Each number is 50 + 12 x the weight over its row's rms, rounded and kept within 0 to 99. Layers, rows and columns count from 0. The size before them is the row's rms in percent of the matrix's.

# down: layer 3 MLP down (transposed), 1024x384, rms 0.0991, rows 640-656, columns 256-319
# gate: layer 3 MLP gate, 1024x384, rms 0.067, rows 641-656, columns 256-319
# up: layer 3 MLP up, 1024x384, rms 0.0693, rows 641-656, columns 256-319
down640 098:65 41 49 39 51 70 67 48 70 57 57 59 46 47 47 32 42 49 56 33 55 45 32 45 51 59 58 59 47 41 55 59 36 47 58 73 36 40 19 34 60 66 53 44 50 50 31 36 37 46 41 47 37 62 75 65 79 36 48 55 51 78 44 49
gate641 110:42 46 70 49 63 70 63 68 48 79 55 59 79 45 64 53 46 50 55 38 26 33 49 46 58 49 57 49 41 32 38 35 63 49 31 38 49 45 44 67 41 24 39 47 50 89 50 33 76 38 48 52 44 51 81 64 60 64 64 35 53 49 33 47
up641 107:44 42 51 72 54 33 73 60 66 58 42 57 63 44 43 39 66 42 67 29 49 43 63 43 58 53 40 54 51 55 49 46 64 47 61 50 48 57 34 50 65 51 59 60 57 54 67 54 57 49 58 48 54 56 85 56 44 58 63 34 53 42 44 46
down641 106:48 68 46 66 50 43 35 57 48 32 50 40 39 63 49 44 35 50 39 58 57 62 50 67 52 52 55 65 49 64 51 54 45 58 48 63 42 38 51 35 50 46 48 42 39 62 66 75 55 69 56 29 42 72 29 83 54 38 39 61 43 73 74 68
gate642 101:54 53 39 40 51 33 67 25 49 49 60 47 57 51 51 37 36 30 55 62 46 28 31 06 53 47 52 41 50 49 52 58 57 48 39 52 44 42 60 49 47 42 46 55 50 65 35 39 74 48 40 22 59 51 41 45 46 34 60 57 47 71 52 35
up642 098:47 31 35 33 38 45 34 28 44 53 81 68 52 73 28 44 63 53 57 29 49 63 46 45 66 29 64 50 39 49 44 49 47 45 51 58 49 30 51 62 52 52 41 52 59 40 44 54 64 83 61 30 54 57 41 47 64 62 51 36 62 67 63 60
down642 102:64 52 54 45 70 84 45 42 63 50 28 53 53 60 38 32 59 62 38 27 52 26 34 41 49 34 45 35 40 52 50 49 68 48 36 49 52 53 65 61 34 40 46 62 44 44 35 41 50 46 23 49 77 42 51 55 43 45 45 53 37 68 35 49
gate643 101:57 39 70 37 59 50 37 54 61 42 37 35 29 51 57 53 52 65 39 30 41 42 73 46 33 47 65 56 45 46 57 40 39 62 59 66 56 40 50 49 48 43 34 40 49 60 40 35 62 32 48 63 61 59 63 66 30 31 39 15 50 49 50 38
up643 111:45 34 45 56 51 68 41 55 53 54 58 37 60 50 45 44 53 55 57 51 52 66 44 53 55 53 53 54 72 58 52 59 53 31 68 57 67 75 49 42 65 49 44 74 48 34 52 54 31 55 51 54 53 63 44 34 46 52 56 59 24 52 33 44
down643 100:39 59 32 39 51 52 56 43 54 53 42 39 51 42 71 50 46 60 53 71 54 40 39 47 48 16 53 51 50 47 57 32 62 56 37 45 37 34 39 42 52 45 51 58 45 77 51 42 43 45 68 49 70 53 67 37 71 37 40 52 43 49 62 55
gate644 089:51 55 33 43 62 66 40 68 43 43 42 69 36 48 54 56 54 39 69 51 39 55 51 24 53 40 63 43 40 44 33 48 54 54 35 38 62 52 57 48 56 56 71 61 36 68 29 51 48 62 55 48 56 35 51 66 51 39 37 37 45 59 38 55
up644 088:49 58 60 78 48 39 32 45 48 50 60 39 32 47 48 54 48 38 58 24 44 46 40 48 42 64 47 56 47 44 53 33 74 41 44 44 35 33 44 27 30 51 47 57 59 22 52 51 51 46 94 63 71 57 41 59 50 37 59 36 21 47 29 44
down644 094:48 49 55 51 46 57 53 48 53 49 50 55 54 69 31 53 56 59 45 40 43 44 55 84 42 55 60 37 48 54 47 50 28 77 40 52 53 54 59 68 47 54 62 66 49 34 57 42 63 57 52 62 56 60 62 58 52 49 50 31 64 73 62 46
gate645 093:50 52 42 44 63 53 17 65 64 57 69 53 55 47 57 38 56 18 55 60 33 48 51 49 70 39 22 57 48 54 46 53 49 68 37 52 41 32 72 36 52 67 62 59 46 36 51 52 61 56 69 66 41 41 71 58 53 47 41 45 61 64 60 52
up645 092:33 53 54 49 46 49 38 41 61 76 46 47 41 54 34 43 43 50 60 52 51 55 55 58 48 46 30 30 45 40 45 56 68 41 65 62 40 34 72 63 49 42 44 31 58 43 57 61 47 56 26 45 36 32 55 36 42 50 60 61 64 34 27 52
down645 088:46 35 64 44 49 41 38 27 33 41 47 58 47 55 56 74 51 59 67 63 52 60 71 43 54 63 52 30 58 61 48 37 55 46 66 51 71 79 37 51 48 30 52 43 35 49 35 42 55 37 65 37 54 64 52 53 61 57 47 56 35 58 51 57
gate646 081:40 39 81 50 69 55 40 60 36 18 50 30 41 60 47 43 51 37 57 27 50 42 14 51 43 78 33 47 35 41 49 65 41 54 60 54 53 42 64 31 73 43 75 59 45 56 42 69 54 48 43 55 71 35 53 42 61 40 30 33 52 60 52 54
up646 081:61 76 48 39 46 53 57 42 56 35 34 51 88 43 71 47 36 49 46 68 63 44 72 50 56 49 44 28 44 67 46 35 74 59 56 47 55 56 82 44 48 42 50 56 49 60 68 79 45 49 23 51 47 63 60 64 55 51 81 30 39 51 40 77
down646 077:48 49 58 93 40 57 57 56 55 62 51 55 32 54 32 53 40 50 49 43 24 58 61 64 61 41 40 77 49 50 40 66 55 36 46 45 54 39 32 53 63 53 59 22 63 42 35 28 43 48 60 50 63 56 33 26 51 50 49 79 43 48 67 38
gate647 100:55 55 51 48 41 51 56 55 59 62 54 46 32 44 39 41 55 26 59 51 42 56 40 44 50 62 63 55 86 69 57 44 34 33 41 32 33 41 40 55 55 47 37 57 53 43 26 60 64 71 39 62 37 56 53 58 62 47 53 36 38 49 67 52
up647 110:65 61 45 39 51 55 50 62 67 24 57 46 35 35 64 74 59 57 79 31 39 42 53 57 51 65 57 56 52 53 47 42 59 35 49 52 58 55 36 38 35 59 40 62 42 53 63 50 53 49 29 40 39 45 48 42 48 62 75 44 53 59 34 55
down647 113:44 70 56 39 63 61 42 37 52 54 62 47 50 58 52 57 58 31 64 25 41 56 61 55 60 31 46 45 52 43 18 58 53 61 59 33 51 73 61 50 26 48 43 45 53 68 60 49 51 64 57 62 59 71 50 54 53 59 54 51 58 70 60 49
gate648 108:33 43 52 58 58 51 49 36 44 45 53 52 55 50 65 62 50 46 45 36 50 50 45 52 40 33 49 39 62 43 42 70 46 43 55 47 43 64 57 38 71 67 14 77 56 56 59 40 64 32 53 63 61 62 40 44 64 45 58 50 44 45 51 76
up648 106:83 60 35 36 55 57 45 45 54 61 48 51 48 49 41 48 50 62 61 38 47 49 61 52 48 45 48 56 30 25 57 70 42 49 34 50 67 47 36 35 58 57 44 54 62 20 65 48 50 56 63 44 44 44 50 46 53 38 74 52 54 44 64 45
down648 101:40 33 59 28 62 59 55 48 34 53 39 57 40 33 55 52 44 42 41 38 62 36 44 53 51 33 62 69 65 45 54 32 51 53 72 51 49 44 56 47 35 48 74 51 60 67 52 39 60 44 28 59 65 39 56 75 60 46 47 29 53 54 71 52
gate649 104:42 51 51 54 65 42 44 46 48 55 69 38 44 26 68 59 41 58 54 49 25 47 61 65 43 57 45 54 33 41 68 43 60 56 57 57 42 60 52 33 60 28 49 56 30 46 34 44 51 60 53 31 37 32 38 35 49 29 62 37 64 48 22 60
up649 099:60 33 52 51 50 30 74 51 50 72 56 86 65 51 47 41 61 51 42 55 37 45 36 41 33 47 47 46 46 63 53 49 71 58 50 44 46 42 31 48 51 57 48 39 53 70 41 60 42 59 41 47 56 36 41 60 55 76 37 59 72 39 39 66
down649 100:41 38 39 67 43 46 38 42 46 65 59 37 61 42 53 50 30 43 53 51 31 40 55 55 49 39 49 59 28 52 68 67 45 43 50 46 45 65 33 33 61 38 74 46 34 49 64 53 50 66 59 53 56 37 48 36 40 31 64 34 46 57 41 56
gate650 109:47 53 43 47 25 49 58 69 27 44 48 43 43 54 43 67 35 57 64 56 60 54 55 46 37 73 60 49 54 53 47 40 42 52 36 49 41 45 51 69 70 47 56 27 61 41 58 71 33 55 26 45 57 23 65 50 40 51 58 35 49 44 48 42
up650 104:38 47 49 63 74 44 63 42 52 60 35 51 74 30 72 24 61 41 56 67 35 37 62 45 65 70 53 62 42 38 55 46 53 58 69 56 60 46 58 45 44 57 48 38 43 63 58 69 72 64 57 50 46 48 33 71 47 53 62 45 43 49 56 48
down650 104:47 69 52 43 55 67 41 71 49 40 61 26 56 74 65 39 42 68 46 48 57 38 58 62 56 45 76 46 48 55 40 49 33 41 53 54 57 56 72 49 42 62 44 41 63 61 46 26 49 41 44 42 56 56 32 40 44 36 51 46 34 55 51 23
gate651 113:67 53 46 45 37 37 54 40 65 35 41 54 38 62 38 47 45 58 58 46 24 53 42 57 59 72 50 50 52 71 26 67 58 56 23 49 49 53 58 32 57 56 51 48 56 59 65 50 50 70 35 38 49 50 43 46 63 47 48 57 59 47 36 62
up651 113:50 56 60 63 45 52 51 47 57 60 47 61 50 68 40 60 56 48 44 40 64 64 46 61 55 31 52 56 71 36 48 55 40 58 39 64 60 65 51 55 59 41 67 57 69 69 37 49 28 41 43 73 70 36 20 50 77 43 29 30 71 42 40 53
down651 111:46 59 56 47 24 53 45 47 68 66 39 56 23 57 43 53 54 50 39 70 57 30 44 63 60 56 62 45 56 41 45 59 70 48 43 42 56 51 61 42 73 34 37 62 66 47 63 62 25 53 56 36 67 52 55 60 53 39 68 35 47 31 32 48
gate652 099:57 61 35 65 59 51 49 67 50 43 55 66 44 41 45 44 65 60 47 53 41 50 55 54 37 43 55 65 47 34 53 57 44 47 47 58 53 57 44 56 54 51 54 34 54 87 34 42 49 46 63 54 44 51 50 63 67 20 47 46 79 54 29 42
up652 098:64 63 51 34 43 62 43 43 35 52 60 68 70 72 49 70 43 40 55 47 52 61 62 69 24 37 58 47 47 45 42 28 54 80 60 32 32 51 64 27 67 46 57 41 51 53 68 47 57 74 47 49 46 44 43 50 59 37 54 79 71 61 32 53
down652 101:31 52 47 57 39 53 49 51 46 47 22 56 40 60 41 37 52 40 37 69 25 50 60 47 63 36 36 45 35 64 39 35 48 37 44 43 44 64 41 55 50 50 60 63 47 31 47 46 29 47 68 31 58 39 41 36 58 50 53 49 38 55 79 49
gate653 105:75 57 70 50 73 51 71 51 54 38 50 72 61 69 64 42 48 30 59 67 43 48 62 60 53 42 42 48 71 46 62 49 47 67 37 58 38 57 48 45 41 43 55 45 34 51 45 42 43 28 43 33 49 71 60 29 58 38 50 49 46 46 52 68
up653 108:34 44 38 59 53 57 65 41 53 33 59 28 53 54 69 54 50 49 49 44 33 61 64 45 33 50 57 61 49 51 57 62 52 60 47 74 37 70 36 62 48 51 62 60 42 67 25 45 28 64 45 38 31 61 45 50 58 42 81 45 43 34 57 64
down653 106:63 52 67 41 38 66 44 36 56 27 43 67 50 62 50 30 48 43 29 54 50 70 32 30 49 58 41 43 65 58 43 48 49 45 51 55 44 48 57 57 24 51 51 62 53 49 68 47 30 64 49 68 57 51 58 22 68 63 56 42 36 60 55 46
gate654 107:50 66 62 45 50 41 60 49 57 69 51 57 55 63 33 79 57 61 38 71 42 41 38 38 50 54 47 47 49 39 42 52 46 52 48 24 54 34 75 57 49 46 60 25 57 60 51 50 30 60 54 47 48 48 45 32 33 44 50 17 39 47 51 51
up654 101:23 47 62 59 52 57 34 22 66 60 51 55 37 69 33 61 57 34 30 46 54 52 47 53 38 71 61 28 61 56 38 57 49 62 52 49 55 58 53 34 46 46 54 47 48 56 60 58 15 62 26 41 63 43 61 37 36 56 56 56 51 39 51 60
down654 102:48 41 52 60 49 46 46 26 43 51 39 55 43 41 51 48 52 59 62 24 71 58 42 53 64 64 36 69 29 53 52 57 38 49 57 39 63 33 59 42 42 52 43 71 59 47 29 59 62 46 48 63 55 76 48 64 51 48 30 41 45 46 68 34
gate655 104:51 41 79 38 44 68 39 30 57 61 47 58 46 47 44 47 58 34 45 41 62 79 60 62 43 53 41 61 29 56 45 52 42 66 63 35 35 46 71 60 57 61 39 41 60 49 46 29 45 67 65 81 62 49 44 33 53 75 80 57 60 39 65 51
up655 104:80 45 49 66 59 59 55 34 35 39 41 67 39 48 45 71 56 61 63 56 51 42 51 42 15 72 45 53 63 39 65 68 35 43 51 54 51 62 42 72 63 49 55 50 63 62 61 66 55 20 41 57 56 27 54 68 32 63 56 76 47 29 53 49
down655 103:39 40 46 49 50 26 62 32 65 33 54 62 60 53 34 46 37 28 47 52 56 50 55 52 53 48 51 40 18 64 46 51 58 60 39 43 30 41 76 28 34 60 45 58 61 48 59 46 40 40 47 35 63 41 65 35 55 49 45 37 58 69 57 64
gate656 107:38 57 43 58 71 52 62 52 66 51 43 54 59 72 58 46 38 25 60 46 42 62 59 59 48 56 37 32 59 54 38 36 52 36 65 37 42 54 65 29 66 52 36 49 72 61 49 58 60 39 59 21 66 39 53 33 46 38 74 50 55 54 64 37
up656 099:74 51 32 41 59 49 53 63 64 30 49 47 50 40 46 51 48 47 49 60 45 52 48 57 41 41 52 37 40 70 54 29 46 52 20 80 64 50 58 35 48 53 62 77 63 36 79 51 43 47 38 48 51 46 43 58 60 65 56 77 52 31 45 77
down656 105:49 54 55 70 47 87 54 43 36 44 63 39 50 45 55 42 38 50 43 51 53 62 76 47 39 88 55 52 46 41 46 47 61 42 65 41 53 51 32 49 37 60 51 50 48 48 43 64 55 47 66 53 45 41 70 27 52 38 43 43 65 51 35 29